{
  "d_model": 640,
  "n_kv_head": 8,
  "activation": "gelu",
  "norm": "layernorm",
  "norm_place": "pre",
  "rope_base": 1000000.0,
  "init_std_o": 0.00312,
  "init_std_up": 0.0176,
  "beta1": 0.9,
  "lr_head": 0.00714,
  "schedule": "wsd",
  "decay_shape": "linear",
  "batch_tokens": 131072
}
Each number is 500 + 50 x the weight over its row's rms, rounded and kept within 0 to 999. Layers, rows and columns count from 0. Numbers have three digits each. The size before them is the row's rms in percent of the matrix's.

# layer 7 MLP down (transposed), 2560x640, rms 0.0243, rows 369-475, columns 64-127
100:470445497526519445528468546536464496521493536561491607434492489491498528541513485549424529489512581527522553453486436445591492422474534490518501633530449450481499460546451597528554504563429541
092:447547499560528441468494615470471455452532422516443533452485558598514408477463510460454451541494499466522463520509496483453532520489556495590473466526551501545506509405433542570465489457487634
107:458483464493444460492500545495442496466540454542531475445466591516435517504457460639503606585467528459441548482438466532484582489454539510414464490451505520538542528452452512478470638523464588
103:533459503547538483416509499512467562495636431537462539558493565555548544470519601562417533530481453490575565453501518549495479507511486534526481499499484552573469560435547523566541458571466404
103:433517583630574505498571519520399456487506542479540533562553514439447536500471532552379477524491470521486440383456495518502536468484508522486505527502522458489464462462550594557527489499458401
098:601424432408548450468561448452558505357559381494537473440543564464524591523485499360580547572483501476500516554558430434446508493502491491389440442448512560497463496474544533576502509513456470
094:476531464469503397544441482459430495413553443536481469440613559575500529481535481474463502475482421531462514491503490576466514469460443557533414415511468476466488591399469487491477523570476419
100:543516538486568509507537488444452521508433494557529527531545466458516510638458455475471612529546497510492575438521514452518516569455540475508434555518501438470502478527389571393594543616501501
100:490446480626443533413502456566481599520465469522462496496372497513500436510452523526577475480536516516555482469479521506526483484547451461484491523423476454501490558434443528500518471532464568
100:504521503525462437499508454538479470465570527464439499384545343480416518538500605431458496503484559497495469506553471526487588515510465514472513497525547479578470490560556595475520538513457460
101:525391489490546404489481511552457424525482474504445480514522488509513505481560490543557548491500459495573461476500490461496465426495574578430455569512517495554559520433484553494539556472534574
095:523519462514498544506471483511480541439472472619506474535487484504476490595516406536387523405453529452424527518483418441441477566435536528540449451460566445566520562412548523449490472478505512
097:538507565411564569490528512486425514424481431460454472553455497468515442467527448470542574585451452552560569490420461414501471553431488489596588484491433547476555427420500469596458513496567474
106:496551506470546503449539515479490494554494498479567542477471513544610452492514501554481535526534475539400540427469477532499437605538428516540515517560489482521566484377501513508486563493493473
107:547397475505498467468538533486469505453525487427456495549458532439473457500561477537501491560465584532552510541515533471556455426549493557411488538470475480424463471475515567537527491510526479
107:488470496495378607469461440512535340395588465463473573513553433469503530456443576513529509447469487510601416498523471495559447493541488504524471545484520463505494429546574525510447517499408510
092:441566453457600454441542509425583549474444478451510499490494475503547493506417475560451429426430535472490457545540503421464499435550423441484458483512531511588523532476525480396516450491579514
098:535418553438554503483483448560574491536465505515528514505470519538489480529497497559594394516565517417494512494501446493464463516500361511453501472478588471530474409578459556576438461495506495
108:497514451442501499584473446496498479379609523586496520499477434428411449481455559454542509593533498497474501504519462494539479486472442445572420520545533436555485417516530511508535606453595579
106:493451543493487513532537493479477452522513499423445502444520502371514506484442498506479474538445484547494439493532543437438578530451431438457499556548473461551512397476502608412536446512508465
098:432504490470484523542425534507497473499500438519513506536529490492432469573552441543544456457442552493525531581593409421564468502530502508519397438405447510462458494610409449544542485534447527
110:586460463521531483567495472536583488581504532538487472534535540553380594568564515537553565559525486551524439431598493524593448571471521495568479436469478600502453470470478471532519494446514460
098:551479500465515554547396571562554538447469407495458519637454396564512488520533462531443549406472537551565485560510536493528528451485512479462469584464457519541501403551557480531547542528513468
102:517479530530493495498503514467418456356521468525573485487527551515472409543444481497392445439436480430630409532465427503564509473532413474562508475490588522525428529486584488491485508593563435
089:544458563514568496617565542496516557449448525530517482403469526569593478537615487536514448439493610518496530582497487485436628594509577516501415581462559570496515474457589465537460569524500552
093:500390447484541359530506421470492462456474507560512512517445453496532499543486477531455546492504570436530632605513517483607456507476558514465555574475396484525522483527552513532539569417474554
095:498487441554500512405454549502516570556419509429410456478511494504530543507488523439488482427501497510419510492422561602595529539496523499550531575388453584531480495480503544529484454525518523
105:559465528438548482543517534511504537575465479473545430550456465497438515508491545477484565511525514456550400371480447615413533454447511633533512471540387471529458446495471454583515517434460558
100:532498546612444527460431462483452519513438454546525529476526495596496438455488551564450490477468473525522501455538406470466555537519576564535436523568533431521537433441508595544454428532515696
095:373488552495446456568484488464451551394447523483395579484556505572532444464541501429501516564572536512545578519478467522464508504566573565545463442565606495451510455468423562550575499467582581
092:503451456484578468525499454463475525474464543547496454469505504471494509539375474510511459451466526511496477506477512491445470542529531536484556525462558439546529530481483519503510488562526468
095:422553588555398504531443453381528444508528480536589425484575580457460463600458422438432524544539532523553402493483429541455522479549493489468450600514482455504441384490533556568461450386510504
095:489544455520468496499498549519473534493455503512523580572443456515506539451553513526447382515526468504413444494520504564628504483527480492495581501500447461466588450517438367589559489522487477
092:409539542459457449570473463566423574532578475449438447391467529533596499472476544515579400563479503465579523536450514515480522400470468485534438481495429627442545485510483529527533410392496573
098:487554489541493480551448468529495447475608469519481507474436555612479413476567466519497452544524588430532554488506454503445456594554504532614538523517504561506548498492526425469477537563510488
095:475488596587482603523449509589368577436551451502442468582558451530542484503519623469544522461444418511520451501575407502549568545434463509518571524515466542433456479491533537484460423543360579
105:470549532482487570427493459435426394519563541465517470560455553525503513499501462436556463487473474499515541455502494504458574505484494488576508456502492465394554534534554488437455465473567528
100:579514542470485411508466421466520491510355459473441396524399578431461421535592373526489475504517563456524538518530510606483513601518555516528624510505566358494507489455517526505508531480489545
097:539475549500539512464432435543485419475523556435501604521497391510457461547489580467570447487457494429529559476459483560530449465527524438488462463428474556459469533483440498430429534498471556
100:446561564454515603530429512496532490587551520533448515480499502458558535497536478510513493490560517466517573513476511497510485459515435497542528517419491556564508393385557519555540600521393439
096:496441579471601521478464520478545593459515471523477551456451450419459461462494517504435435425557446534480520501458502609539560525500561624481504568448499503429470501445439600568434488557538469
089:510505531595453445489485482411491507478472509518413398546391456506479527517496588426537530578566482454498504522553588501538517441514593497499466509457447503466417535476493483530444467451468557
093:474524509514611505502540615454547389405450503516474450534548552466473520541493439451611575508605415511517487488431501521448478544459519512473526534562572408572592483551456518597522569398499582
096:435600458496430458556428433530506528534448428499532513464494535495529492500506516532516536564474487444569546523534467400634443418532543438556438500575446480453444467451511492506558432534552562
107:523450473454564413490553540509543520566492526606523488428531497493465476459545588450474496525470585548487513556558435566532660496371516439519411467516494514560492501477429526412576471489528529
094:507588471467435427446537543415481479424508539478552531589498513503447509520521585548489455538491648465508507407499457494513557479478510559518563588489388519543456461456593455498559574605540498
100:500527504496518523416526552505485464539475522550460510483471520472518480502584448530456489477482506497483563548505393525493478565441501530619580560498414538529457449462444523497611594418446496
096:471482450477510417490539528484474525505438458486487538424461431590515473447496565478483399507487450530474570557635478543518500398452535524555460501576486471517508507555474559572554488431472507
093:581538550457498452575510478477500586485485418503550552448541618497602521551532497423554540566490469460561472505519454466514496550502410447486518553580555539538465490539573589511438573519501597
097:509552452532499522519540533460500520519447574526506534503454576484516549461464612494536472501461376418469553451488527480560543575443483560542627567453572514489517535544524585553443561461533429
098:532476427469535533423493581501463431412529479555456453513479442424527606548449417578400467550564508540522513508597423489609617476537542444494440564469433557464523552495563477537556482413481396
109:498515500533456486472529531489550453484478469444507555483523524445494520547474441487488473544583429480549523485594478403491608510486481575479495486364475435483514456451587474517552511628505447
101:497551451590570553476590476536545507456514465552437476531585430490493446563512521448459425479568418505556480549486532574422503563503520487536425434544461572530406494517416458640486486487467393
099:439462480475505489518534479543525477551517479522501453509463574511409531424469442563534532558493494509450433537493535526527530497537499509477513448486400554558485463407371447508513506495394499
098:427465552452560512493536439503529518528417432484536533508560539589553444545487566590485548557472487466483437402535509519493461445528569554533449532537485489460522536445499575584449477479501466
098:542458445555493477496480412497391491408489538515463518503553524465524526522498464431509485472479458481495453492450481555508606538473579523480477492489523535517573498592452459488437524461511399
107:514492589490534432470514547538481476550528420430494447572492497553507496520534546534490522509489599552515509530411422456505447488529429592517540488504493442565548482425348480474485594434451483
095:535544573567557551506466542516498473607492481457529473483511424487556559477458535542495536521511441559469556469407583544570436526501501447495455475561427534396476507547506459519446529439470452
095:427548453557647496503500534474455517470484415524491509584477585569478504449560464535523521519480472499476489396434547502478477546432498531525487512552543530539408486455475494589446506571463410
105:512488560490472525439495610480467429570576461421538558521458567518434582476500498539513490604436560572527479621582506464481557551510485547445468406474531605564583563564497513463484527515465561
097:534404560633466429528412492429534508566523482456609434505524501481525542491556486509459516454533460533453502514583478418447499389534538511451484440520426382503464479440460505592506416428511490
103:528558495435541465476375416554480468529481475441457578487587591458530600614529574532524520528459534480573585485508516433465468480434593519582563488399483457518465570470495514474593543537512563
098:478399517526526509585489443577462424443508531567505536517506579506461360549488426465399492437553480451541456555484553351537464471384365507502491421452488551475490502532395416541493489513548562
093:470523445463441488515497512566546415439506473543473534555615544543553463490437521522533381543497565562485417442585534541420595413474387455548534529511492472483504612508573505435513457576509510
109:542468525520412482535512529536561549522444582386462582503471426384479534610505544464412481526512483448545455420480547470371482475522534500518418505547493473488544423541530462497492545523464487
103:445521438510592494511465453416530460453514398441452526487519555413543533436493482420536517477596573546469452402494466581528520466465479487488474578410444555432452480491584511502536601528534471
098:411453542531517471427540572499451562567453467472429471518524526504524504534526467428512507455503468449457545545542485574449451507472514375532563492517433572434485428596421510502464376535476467
095:545562489572552417535465441520563495492487494488620402466583408476543562509503516487512648505489461532534482574486571496552495429482524447429540410589562518498554494569513558555470574464498515
094:500460460522531575547497532537481496441545451554489487479575537532469433527488476410539470505561477485532395432390543497473516467442439538425399507461478558521511461612588382454462437526505504
100:473473473507504545557509577550534501567432500545513572508498542529577522466529495498473484518507412561602433508544489514492550497549574480492498418516555533477506555372507493528507637541505466
091:527540532580443483519417469485521485486520532517479503611425514385529412394488506483491494463533486588499460419478464501530580407438442509517505532460558417482526472535520479479547522578511513
101:473510459505546570431541475520554517566514569480442468434520501567516474360561514526446499524492558553519522478460492477428522563570527489510554428490509508495612466438404489530538557544449414
102:485521479402512456537448497465486477559508418465546522501463480394527495592433520554467540466600562430584521545520462454439464510519526506453472533465492531561466516411434477612523524445527426
101:536477539508470533577522545460474490580530579534505561497443506455456563493446596446526507357507492447488502515576508515407541543612508491485490568563448538603429485498498494412424463460484565
097:451529463437403498539431457472513523465547548453575527452481533466532421471485544527559574392529440503586507580477547440475493495572445430501519471527451503477516503515579441551563462543480535
100:524541551490454496539525544385450508527500518516376459568495502436458440512502538476486407535429467386514469505591547492573545521547407533501527568494572531438457474485509489568439580425504430
102:495540526497408475520458567488491506515536519442479524505553511524544505393543466594464521500518469590540646477568425506562543493411435579506516563519501520463506411533511454408538501391531453
100:587544563553547535444479551539463473391521360551485527471515500533452476541462532560493527441420461532503494547529470489400430526470505598486463435539485496616487466525517500559500591416576467
085:516478599460488503582454498543520506384518448455573491572449482391515440472521543502388499516504441561504464487501474579527444530489451427518463531462564537508473429448527501516571466451523412
096:465435504526521564473468469459636562408454515490512486445548449474581536551590558526492458476511562601486496539522494494417514504505554531587532522530548552495486479467440559455563487511532512
101:530519489359417495560409489544471518573518509455533530507518546474433507413489511461546472479533435504530457426483512481531457465508478478506447497533431499532541366478545418479580466419519439
100:454528542442462443477516445462565477616566473430503566491513478495489484502483511515484531498433456469500530496527468564554566448465513531541457609564467456517508531533435565509597550516592475
100:491463491491446514442544502502471442551419522510518423462510528510498557534537448434583508547575474527476478433460501502459499528563482544449527492428502471460571421472477483541513526532459411
097:543525572568499461417554445493520455433500567503557560588507470511589574547550512508474582540440609483501412502515508499474470488504499498496551515586553448453505421391578486527390580527580428
106:482471532591524477507523522466590520490430466552425430539555508536462488660479548440591483553567452487477501446590467515524555492421488496534444519499488502466521569491517412528423451531497526
103:484477532538449532500516487490576541475555428579450473533472528470508578490426549439477546469491496536566544489483317459485395620514468524459430478571564463451473526406523567545563498539469518
102:448501433600495458651544521538516436454626464495529554438542592435489544527464523443498394459562467473515448552529429449480509508534522510532517458521501424531454601490455574417456481490557571
102:582457507507471437562527506527509558557511570462489534533468510538485517571511577515581445551408530505492484531578457457512503565491426471529486492526499522524505524493525488484493394473534456
108:495439469492541504453476470465487514509501509453449515522444548522515541506532484574555434493515471527387429532477535570490609420543499499547516542583490476559573517484552518519538501446472513
097:457527530454555524454434498544463425581510538412546476539529423567537522574520593551459500524459497428518479453482571520464439485538622415516505503483445422414429483491476517535446489453447432
094:519503476444461407546450513491504480483561451483492521549577537521443587493557506553552430504472588533453523463480509505450489527511527556627571503413476491499516484556471593532602485542541497
107:475498487471559443432493553491453539557501426482420382571481493541459589504512430603494524474565580505518400533480532510502508465524420473438446554440513507471466495484509530569471513430543459
097:515513465593528505529527415452469578447577492566527515514488579510506424455479503445422516500440482473511468402483490424481462543500466444481574516575507544491441540520476513560541445569540532
102:668446516515485545551440512560539514554579539466509532459469435491454452472569533518480498431461555510429370545539576514476526522461378490497487546493430506479539492497594421543468480513467500
097:493397521540505524458470544465510524475479544488502520526508481531481599488477518482437521453488530469566356544587426435411499533423479501577464527469523482535476523496583449515512533457480504
102:406522491494542476492607524549560552539509518501534430503533396539461538496525485556457513528584456525354474521463524522499423452560361537511544458553482489489463495583579481566581523524580591
109:472448542423576581440479486566439426527475389548624531573491484438603518442453491464531474509503506574486549423489556467417603496497498540480546437489491542462520550405456467460477537478460478
097:501567524501514461550508574360515508500502552593578495479501474377469496538577505554472539609465474507502460579451443448485454521450455472540458580522546513528462443510449542551557388594434442
110:461507461491507494552607491521453417511458504440595524556448558592485553521453424480500462571496509409544428581512540434472526456390460472514479497532524512502362515503477527585407509550443497
096:443567577461456554517546434499495384541495509487469539556441528472433462461536483439551493539613541515524569424479547525524439497608495454592489463482496435487580515461485452468519494578498552
095:547460536447506471537534516431540427433470459453498523439510445545422528602520475469371590525506435585433594545551416517528453435498469539479511474528506451426448537519572498505449574497488415
103:504463549517487470500507510550464459451591418472468482505620467449547485450504460526534531534552520416578443467408544525465531520572532609586537478483505448420570487503577620410470536469579490
098:572485566434556486538472461452468478548574488488440511526562547487416503472513462527433566548488504446438532523579504507483525521468442543458578514573385469474480564532490458555496410439468408
096:425466551472481523510498383553573482566429492531589546525498462480457571546527463476438530448462561586452508546496523517464398460456516530501480536542540525500585449501422512525536476481451537
087:521474523500426603516486536424460517620582456499480447415515567459487501487492413476517426578474558494505368477492432547524519460465445489585570535534477450520532556479533565583577489547517456
095:555489485536527552554471482526418475574462491482502452512586543578529477486484389498555492493409473509513513552578488506532436406481527548586481470441484546496512454429630495454419490524479554
090:525508454457511489497505655475515511508497503567549457463411459587485452571534527414497514503444507484532486510565467464550459529614592493450558474428477398489536479551540482487503614520501566
# layer 7 MLP up, 2560x640, rms 0.025, rows 370-476, columns 64-127
096:573558417444513472565541400516598477508575538418556460581504451458541448400587515520586544582458444519478495523504587513413449560471488516479525423467441485466530510443595554503520415543514421
104:540534446521512559401489459518503449400482503402559506589602440418503542471510460411565472469520499410486474375422560451429482550506540530425409543461520392460494528476463472461547436520471473
100:455423535495521555500495528531512544466544431517483489459444472516454516562508557523503574460618498619536487459457541497524548470444472519553496511550563462501531592485455506430480525453539480
092:433494457520481441507517487522564470475482595526473475471511506492500553462536494480540507429496585436541458510504547499592529546565467511497543510481483639538440519558492412553539509466495608
100:446601460526582466537512541482474544491498470492475506423537430483477441513453476508533449459610499502482469521488507519394533459543527614500557451565473474423485482589357556586557507493551428
099:493494370558470468533554539549476566541469503452544472405520501475536434464563518464399432507554502505482542500511541498534481522469521499436447534452603510529472514494525491427479538499558533
102:519493562454470507390531595454451444470511542494609526525517530456450505507465551547505513534461539486587532517592435504480457447539447480459418493399490502481584511502548518441422441568485504
097:543497435511590512500455425493500491556581474421549512501425505491511430507575527460529564409510434532579481531464469459444523434411545510424434492544517561578554485480530486548580470486583529
091:501468424394439638498444511466620554553451442476453476547515456465653536533504535481443424473526440536490424527636593420539428412554518462563486489498567407423543588547448526406461362583592631
101:457425481466419561520449561550476504501551485466565457495468501542541496496478519523478488564427523514464513455557532469470496536555531501387559476503484496391530497522538523516472560458436458
104:526515551474520503558559438565498492503506461462492554446473515536532417446443605553463500455532546492538519493452507467574535573466526480412534418470655608513505433496531481515506523428474551
094:497574472492451596573508586431477493458538523504504493463457475481607494489584639567543428500412539445537545459483506528489574495437442519521462549469521530540515460559417496511500526374604514
098:515516473502478522521517599531502508469517543618453486449533502452404404459533537501480528494483507511536537473500462521424498666474532523558464522539457574532536452545467487482456529554445519
096:490545497508452610506552522543478599563416571477439469519475523522464504476529475446491583532570488452472467556486478501439494494438482583468426519494513453610436509508564528504490500418406571
102:546442569462461507548486486519525529524545536497444472467462494528519552547570466551585598549494533472534471504474527423463532577437536441473454500484552433566512449470570515591495540572560450
097:497628459548461518531440490436490609498405449460612587520462464548499445414547500526501516490444493584521561525452515543527500441474564433479520510479503569458465435541573467477524489538480516
098:530586503498425520576479541465477471503519482500434517497463519403517500585428565542470464520540435473375461537554522433555480507357475448459585577556561498382461553464520391438578523519551488
104:472521540495455573530506517528559468519455546485524526551422495538476631486533441499476477343460473525560494519457598540488537410540578511455461530537466535529492552519580522471397515528534418
104:489582563437440515546568537486550470537514541486515583576589505536526428508488476474535457503490475413526525481535505531509502562544439456455508499517478506502492477542537453482489527560589522
103:487571449548514568499439457506606391490553461408539494426568551568493497534451552424563554488515527506490533578563481437497456570508522432473483435471535498544530424537484423508594446526519581
099:545487475444503498510503454558413502371464482506456509485406531514511558561588408494483512504540448486545468525454477524540390567481498468483444485559522523505468437529583455558488587494598467
103:525457618512502498509562470486511477653570530498551474483518557416509422383539477517509617456502368521543470573544499429542511541430553480541479478582558479455484486524497534517612546468459463
096:517462389490524484503477521489452457559516550537497530466578467476485489471557472612431516493488573458436491453499529480497557527480597508485453439429522548547516426469537507388534558462613465
097:470503441493390514538474475571493541518504440480518504510518441552524592535511494557606431512489501518479554573481520425484511400491493464636500512499536535506488453460503508432476459493467424
098:523590617462534558474512515559504529441617513518517478543561462551501463567514512471503496389514455471473581497471558435421548456494495517553522443643472500512542483462423493386486556532461555
102:550475486555508554474447416583513529522509443458599453493422495523569515401519533557490433550501477513577454461472514486484438528482472399461530511472537547491509457447512442461395497513514446
095:479542482491470511469541440503471524450489524487495509474465529514528388564561539451433426456518504521478513469574387454580504565485519420554469504486494476473548531494546532490519491612502460
097:546464591411503506587529551546412520537484428544507455421598501442588470550561593406475558552519530476484519370455497524484488509477448443575526536469467560433450464536419520511470512449567563
102:420525530429569495531488542530420427519490544537585436518429481490555528485441530546428439456449505554559447526599479495477518625413520530467560567504414481558576506511538475568518556522463420
096:503475520513474443503405554556514516428530497527564530544421480462493505481641501483523499515504486508498529423541554513521495409472433474518446540468456620540512451491486390486499552548539502
096:459454479461522525529487479596550464374460473455504480628486398503484462444475422544488477389446520449543562562428522459544457481472495565390412452441516502449557446493439445492449382533472520
094:497549496499483517444496527513479522438480525593580490457400495392451549456500583504446546474506539622403479407469406540483496490441558521538470455438556485494480495567618428487540471487501381
102:550493478463447401543424558529488487426547453438478530500497500430572456537499492423492492568526473481441605487460579492431487563436535466527418563542526420433431476537444477483474469508555434
101:620453511468477477524577517491485537522436450547458565550401407384556464566379520483545404444563453620472474520588584584420601555357544522477566506522469509482549461487502530454517447538489436
106:458481538408470444512356519497508486414464438588542524506567509485540555490516531539537395520507480472467427612516424511470559454491543473496496418494537509470534529476606436472499493589536495
097:524478545388528491586437506479544461459513511565460503531525503405467536509436593531556571480507501556551464518542515497467529553363554572553431523501524643513465537534556511495557480377492508
095:468498498441438563484503533542493502502603528523587502431579404545422513457496532463486433455444478520495480517418544349553546546532532492569393501500513572403579584524488500442523538552548508
101:475524421428429493538503560494559478465513435546510424506492405424571556500422467458421434536538521532446484430548484489545405533510434482521565462501497464433500555511489542513544556499558500
100:513413559584559520556482474502532546442603408584499516517452517463522531386484501486468470496602478487478506556530546546581537556435530582464504499514439504519600481581471541399439559442469573
096:471478418458541476446465515463547492511431536501476465478533537553492469402512503517433520558499547438518494421442483518458479482424501534575469477505520527465548477499542496481420488536580544
100:459429541457479552448412542439555500535523442541347597469520399489519459512453508489460488493482579584435493486470525501478553455452541495430403381533567520477473466448502459531509470604437513
102:485443495475522562511538466490408464592506466442506585523464555466582450537481552613528492473515541501493472521537521550386415555503443436563472516494524473519552570526528518505508503485503529
096:577506548409544522510419589483504519424540509604532408581479430427610496456580459461491529441496485476589510427502672446407498513558514496449573480461381474566586415516534565425441495573552474
112:523409444433501445494463527623432487472497523541536526527514494446570374474485548462488536476528515448471490581624482517444484543496418526580581544459488530490536484511470421505471482513562544
096:471459470540532514672434456635437486475480524496560428492563407460535460456527438502481522542418499472446469450536503508510420531532515492486416433484549496434571478503424501491508510500566513
104:559504525491539561547482433541627484587487443451530478630407440548578496541429537537453488590506529514598530463523583457469314491522523398439412474544539491486525552500491556490541432552581445
101:464363442464488535479516461466525506445597400557516454387398547515475534496498438460524435394524521433503518514451518509503514471503458530489477505499481539494479403570441374453424609477551469
089:568453502488474500559539541584511476409534536480510539495484423452512436472520541435510518577402530548443511507437582477455512475435516560564528518511421491416497455567424471480483429476495455
098:516495401515397412496474531508548486396591460459472443487512458548569550526498467412477553476560384490500459456449453464534498460428572459496473440545556518446536508475545554543506505527486481
103:472491523483489536476528425488527460472543469504512539468493477552479495469476489560510419467445539415522491438483455526437503501540535515489410405531553594481539455525535481442470546620556524
104:493582512499556563472449489487561444541583503598520490463492512500563497480563563512480477487583463509498564530554509553512489482579472558453528521589534514425522454460553411436436449496519492
100:492445559439532576524509480571430583473559478538607548470452416627556511527413567539587445472523437479458500380403436462560531499518427556407482471451568546515481499491521613566476454488512466
094:560537543538451469453454414579526552448519597482456553508468411506482531531562471470452428465549511472504548470539538603444455537503515523478495499441491568459504493486564506450589504519493485
094:544551493495462539484431488481486551398461486538525552514496512498496586506484447445436546464491430575521462551567601416472464536370501536503494497421466467575496512525473511490519498495516489
102:471449558453472582535617507518396528500487501620475557488527396417467470498499411554556390489469532546483439480634537484494497577519485513459493491472493582530510546550451476546463508450522418
101:614480554445428475570436529570518495503465491435600539537475574502502412499482394541477461555544518463482460593550498394550508503520440535470456433453531470438535480491441447592502481572421468
102:494500445520525456530488440502448530458518581607535517439446446485473538499495532444528448476634569476524498509570411427409493559468486545518418560500440490561475508550545454444420489451513548
089:688466506491453471553515478468605470598472483498561494446490439488514432470538506513537623464439466447484443557436549431422408513422456576523464373531460466472606464517516490573520491568466502
103:576587449515526553480486526459482572520544477510537476540510539572484540458476510536495512489534462478452468537508497418534521552488490455608497555570403451418574446499539510504525472625553488
095:450526493483561402401463435517579429428560521596505515581468483474520526527554486428567406551519503495618487447494525479489579520424477498468524481486463534529482534425568500473524516507515431
097:512441482500537542502451468442519529486542575530489463536466484467505535462521448566442613462510497523596498501532466502410464571510529455505445555558519536460527463519587524451439443517509505
098:536541528548540433499492461446516593517493455461462488576458548502470622541475527534555446473614355464468548511447520470442590349483516534422534371520422474532477410467537513561511559552539458
094:457570510516470494522543512570545608541504563426485573429450479534642469525507471542499490537497465572496519549503583471634435561528537626452504499432568489475437448556495554572502577456513470
107:499534479464523478463535492447543549491470493519498659582441402571529491468552509491478480477525619554639525407514503535459557480531444422472492485440476503480526562556500464412455519462492506
095:533416468560440565572506515503481437433478479433509535553534434583525538594505495606461467544460521553545451534409483454560501548526503522503518503543583398574545533534407475496498576440537489
096:545592382476470492541505499483406528498549556438460475499536385519531520489506508582487543457376579521507579583477438478560533467551509527444426547475541562405483524543453515498545525477472568
101:380542547433436448520552525519542582465485599465449507463577404582535508414532438501480412548511479474611517508539479497467413421492547561445491453538555518463506422621497445491369485533531533
099:561597478480472546410491479569495506469463459484552472482437405487513426577451510400559617468541458339443489531385518445554451549422487520535482515569532533468487497526549416510582473407481529
100:505462486508438486465466451527509505450487497539435588463526468556453433485491635497454494487519488528459485424423549393592426576460531481455489599441480440456543502654480513554549421459591481
105:446538528479551551511507557528520463464522509593565548395514441474569537514507505496444482480523492489550509450505561524427467486422562489420554404518482556444470583465496488422447528503574427
109:447464486425446439507440502477507446461601467542522551494576393444461484499491474510551494437479511488537477598505544373498576473467576421501464458508506504530579488524560471498397540565509517
093:503504509563463457537475465560471576540441527524496464482438518456476503400428590613457447537424462544501498526446461460450447502564556552542383497547508514433476415524481466614491494488540509
101:635449479411519526531496539455491630424501482514432540486471483551495610437473472488521441474502490424489445430482458558506533537576540494482495466456516479455588571562554585471467427556505499
091:489400515477485543366534496601423436475532565509475388536557467539469543533504496527519355486527511525482413491483496525562591550504537570447439429458409535460494487478496396429467506451560413
093:510512553551495472500606475490458542391433535541565481477566567525538542441489407515492506379516510581512520479457507547471502582604451422546506467503557581472480509532500442492477523468560556
096:511412476417479582489567511519510519513497472458524474495501568438427480422480430529525573520558476526425503475455510600493550474429603526462509369463453446543559473526527444450468486560522502
097:513427561525562530459468502476496509579496494504591492508485480526541539485449567462453508456476518526395365525517533539511489519459572466494604543503511426510520466523457374592467536561519552
088:489498541530373510601466473509436516468483558475402510535569480489561391443492552539605426541465491506530500549463547455503565561406640499569489570475472504517443567603479544487533529440444520
095:514572551495433542550470442510429557532538449467524477522390455628497502448527525501460527507493433450465485484371437557507409444494549467529392482578469500509483526564502577496484483544481452
099:433520484471486441530563425509483485414487485551510478490429476449530523523527535561431576460505584525468461521474487403558550448412521400552515455494455556533480455458554477546505600539472505
092:586482415546490488570465542504519561414571576589551502496469463482541543592510419555459447465568540517462464560475501455544369541527503403522522560492587576480517426501532545419466559494551466
103:499539517552528488511525631548532517405508479529523582439423469494466500509527550430453487530521599574577542535573528502515472584451580461563490444534576482557489530555469426535515492514522532
098:445452480464495493561505449480500480405529457564511542431526468441455403489486497556519533504461440548438554488550490548557502471481552474591494402535405494463526476634464453426528460589559562
108:528543500475483637563499482549505555513463469466533502556456539563555447503529478487477503452493484436515477534472519437541507464503501543596591516448457520501532433493555494470439515510606444
102:491469536510515553430540490488394542534553494408534465489547518485493595416451511471552441528477518498534487530510543587521531483460557538531527513457583503448534537538622521466433532477493575
097:483545506424434595481466481516436589468470517444468410579467463446514518448422476514576563535454467499522513435501430517497511446447459506516483437392536500425530511453455501511441503532461513
099:520571531520445489483420492487532501538563520457475461525508479532460351544582542471508438540479474407507539449427514484466537535523502627526542499543635556532511536444477474407498597472436587
106:499475545480424624456461482524536475536553442479519449546492417483481464527540463585483500535509467555508486517488428448465505520429551508474467514478570587437601478567481472537513496560490517
104:511531474518456579488510515446391467517575486520466490510503477519523483499481522418486448523475595441429463628535513466579477475482404500526492483487600554494461457530587529512430507463598517
094:486515491464538577566518514504510473463475439439495540452494466570583450472537541550479565514508434435469514570444525478542518399534473511513477482500535447505478487429484482540518593449547480
094:527508409449470505541567496472502479518529513554429551481556530420497527416391500470557525441495409384495522449393606453449446516463532468468433451491503508594497459529496505454449426581480565
098:480501449420465611475513575570498493544485421406434425468464453609488515501463547507525508496646508501529548586498533518545561460472548541517456510441504523479428478438472480505485565464517513
094:516488521513395480507509508569435484524460457449492543438533576468523501487532476543547507418474394430540595533490484548515542509525552494461489480564386567493564529485500430487501512486487547
094:567587452505416476464543502578472528543470552510548459522524521578530498503531523463515459516433508528477456496435549492567468572533532380475532470463458520479459557514406387381452420608500598
102:507470544481533482554476570516497492476506525575480470479490397534470481502631423576577449443452429430493545516487560451536552518541575442587410535409508437467537537491562452463460615520539532
124:556537457455488492501478526501553490533503519565563547478479513505615425440490489517474402398459487523573488415504450530364555441455602445498545502432497566541536464477471451409423525592572456
102:494462507518492476552418561535466561452501408489450551434473590625531517538510475414562392465412403485572489437594587516456526454524459485432572516472472539473610495502520388477537470524542514
102:440564460427399525521497562475471524461494538554641480537458504469501515525489571502538498541559545427474450605599491464529462532522569483481515502535569501533437465518528563488444568559547489
097:435489534426518420552463572496452605415468501506553512549498400433541514554532556452488505498445415477440463428509491487517489562455560546497545519449494504536506526490572430383438591535494542
105:428533552513434507558559549472551555487506548579475591534552445490541486444476566488560472505561527426584538482575493433494521618406552447531483517475548430463452474675523519497436507582551502
101:499489491441481549482578507479561457478537561471507549590414486506491473439497451566532493457444521565492511546529469486512370516543541477492442468540519543391500522490545491466468534434467619
096:575520490525445440583486458574585559423546432527475632521470423431551580387500512529526535463520553381589537478482451433460468499488582494518462474437504559479615561446536441547465552566574420
093:524559393447522511479519521516428569476476504475499429522570504480477563484515622464641427457515498447538508474487442388510489625545526381590529462580503463450440456532486483488501494553454488
091:384509536477507525519519439549494515500539494588581480479549475540495462536486467504504558515462459483422396563563563527450411532515484415526515526532537545478537498499488496403437495489547511
093:465467586407462501466483598593448380479413497602485428496490506548509455600595474506529526515519426586448458491503471489389526507515540555552383508589522519496548536568504539517510522431465474
099:452492486520433519526487533594501546456466453499488533511508523454432451593474433434591456521558417521509424551478602474505569392456412553491465520513361570433557443577540411481460477427459474
105:454471464485508641529560428517528544532461508418555444521481550553533433479388464451535589539521439504513569520512513527485555465445607465551499426547435502457486531479497487575533457528515518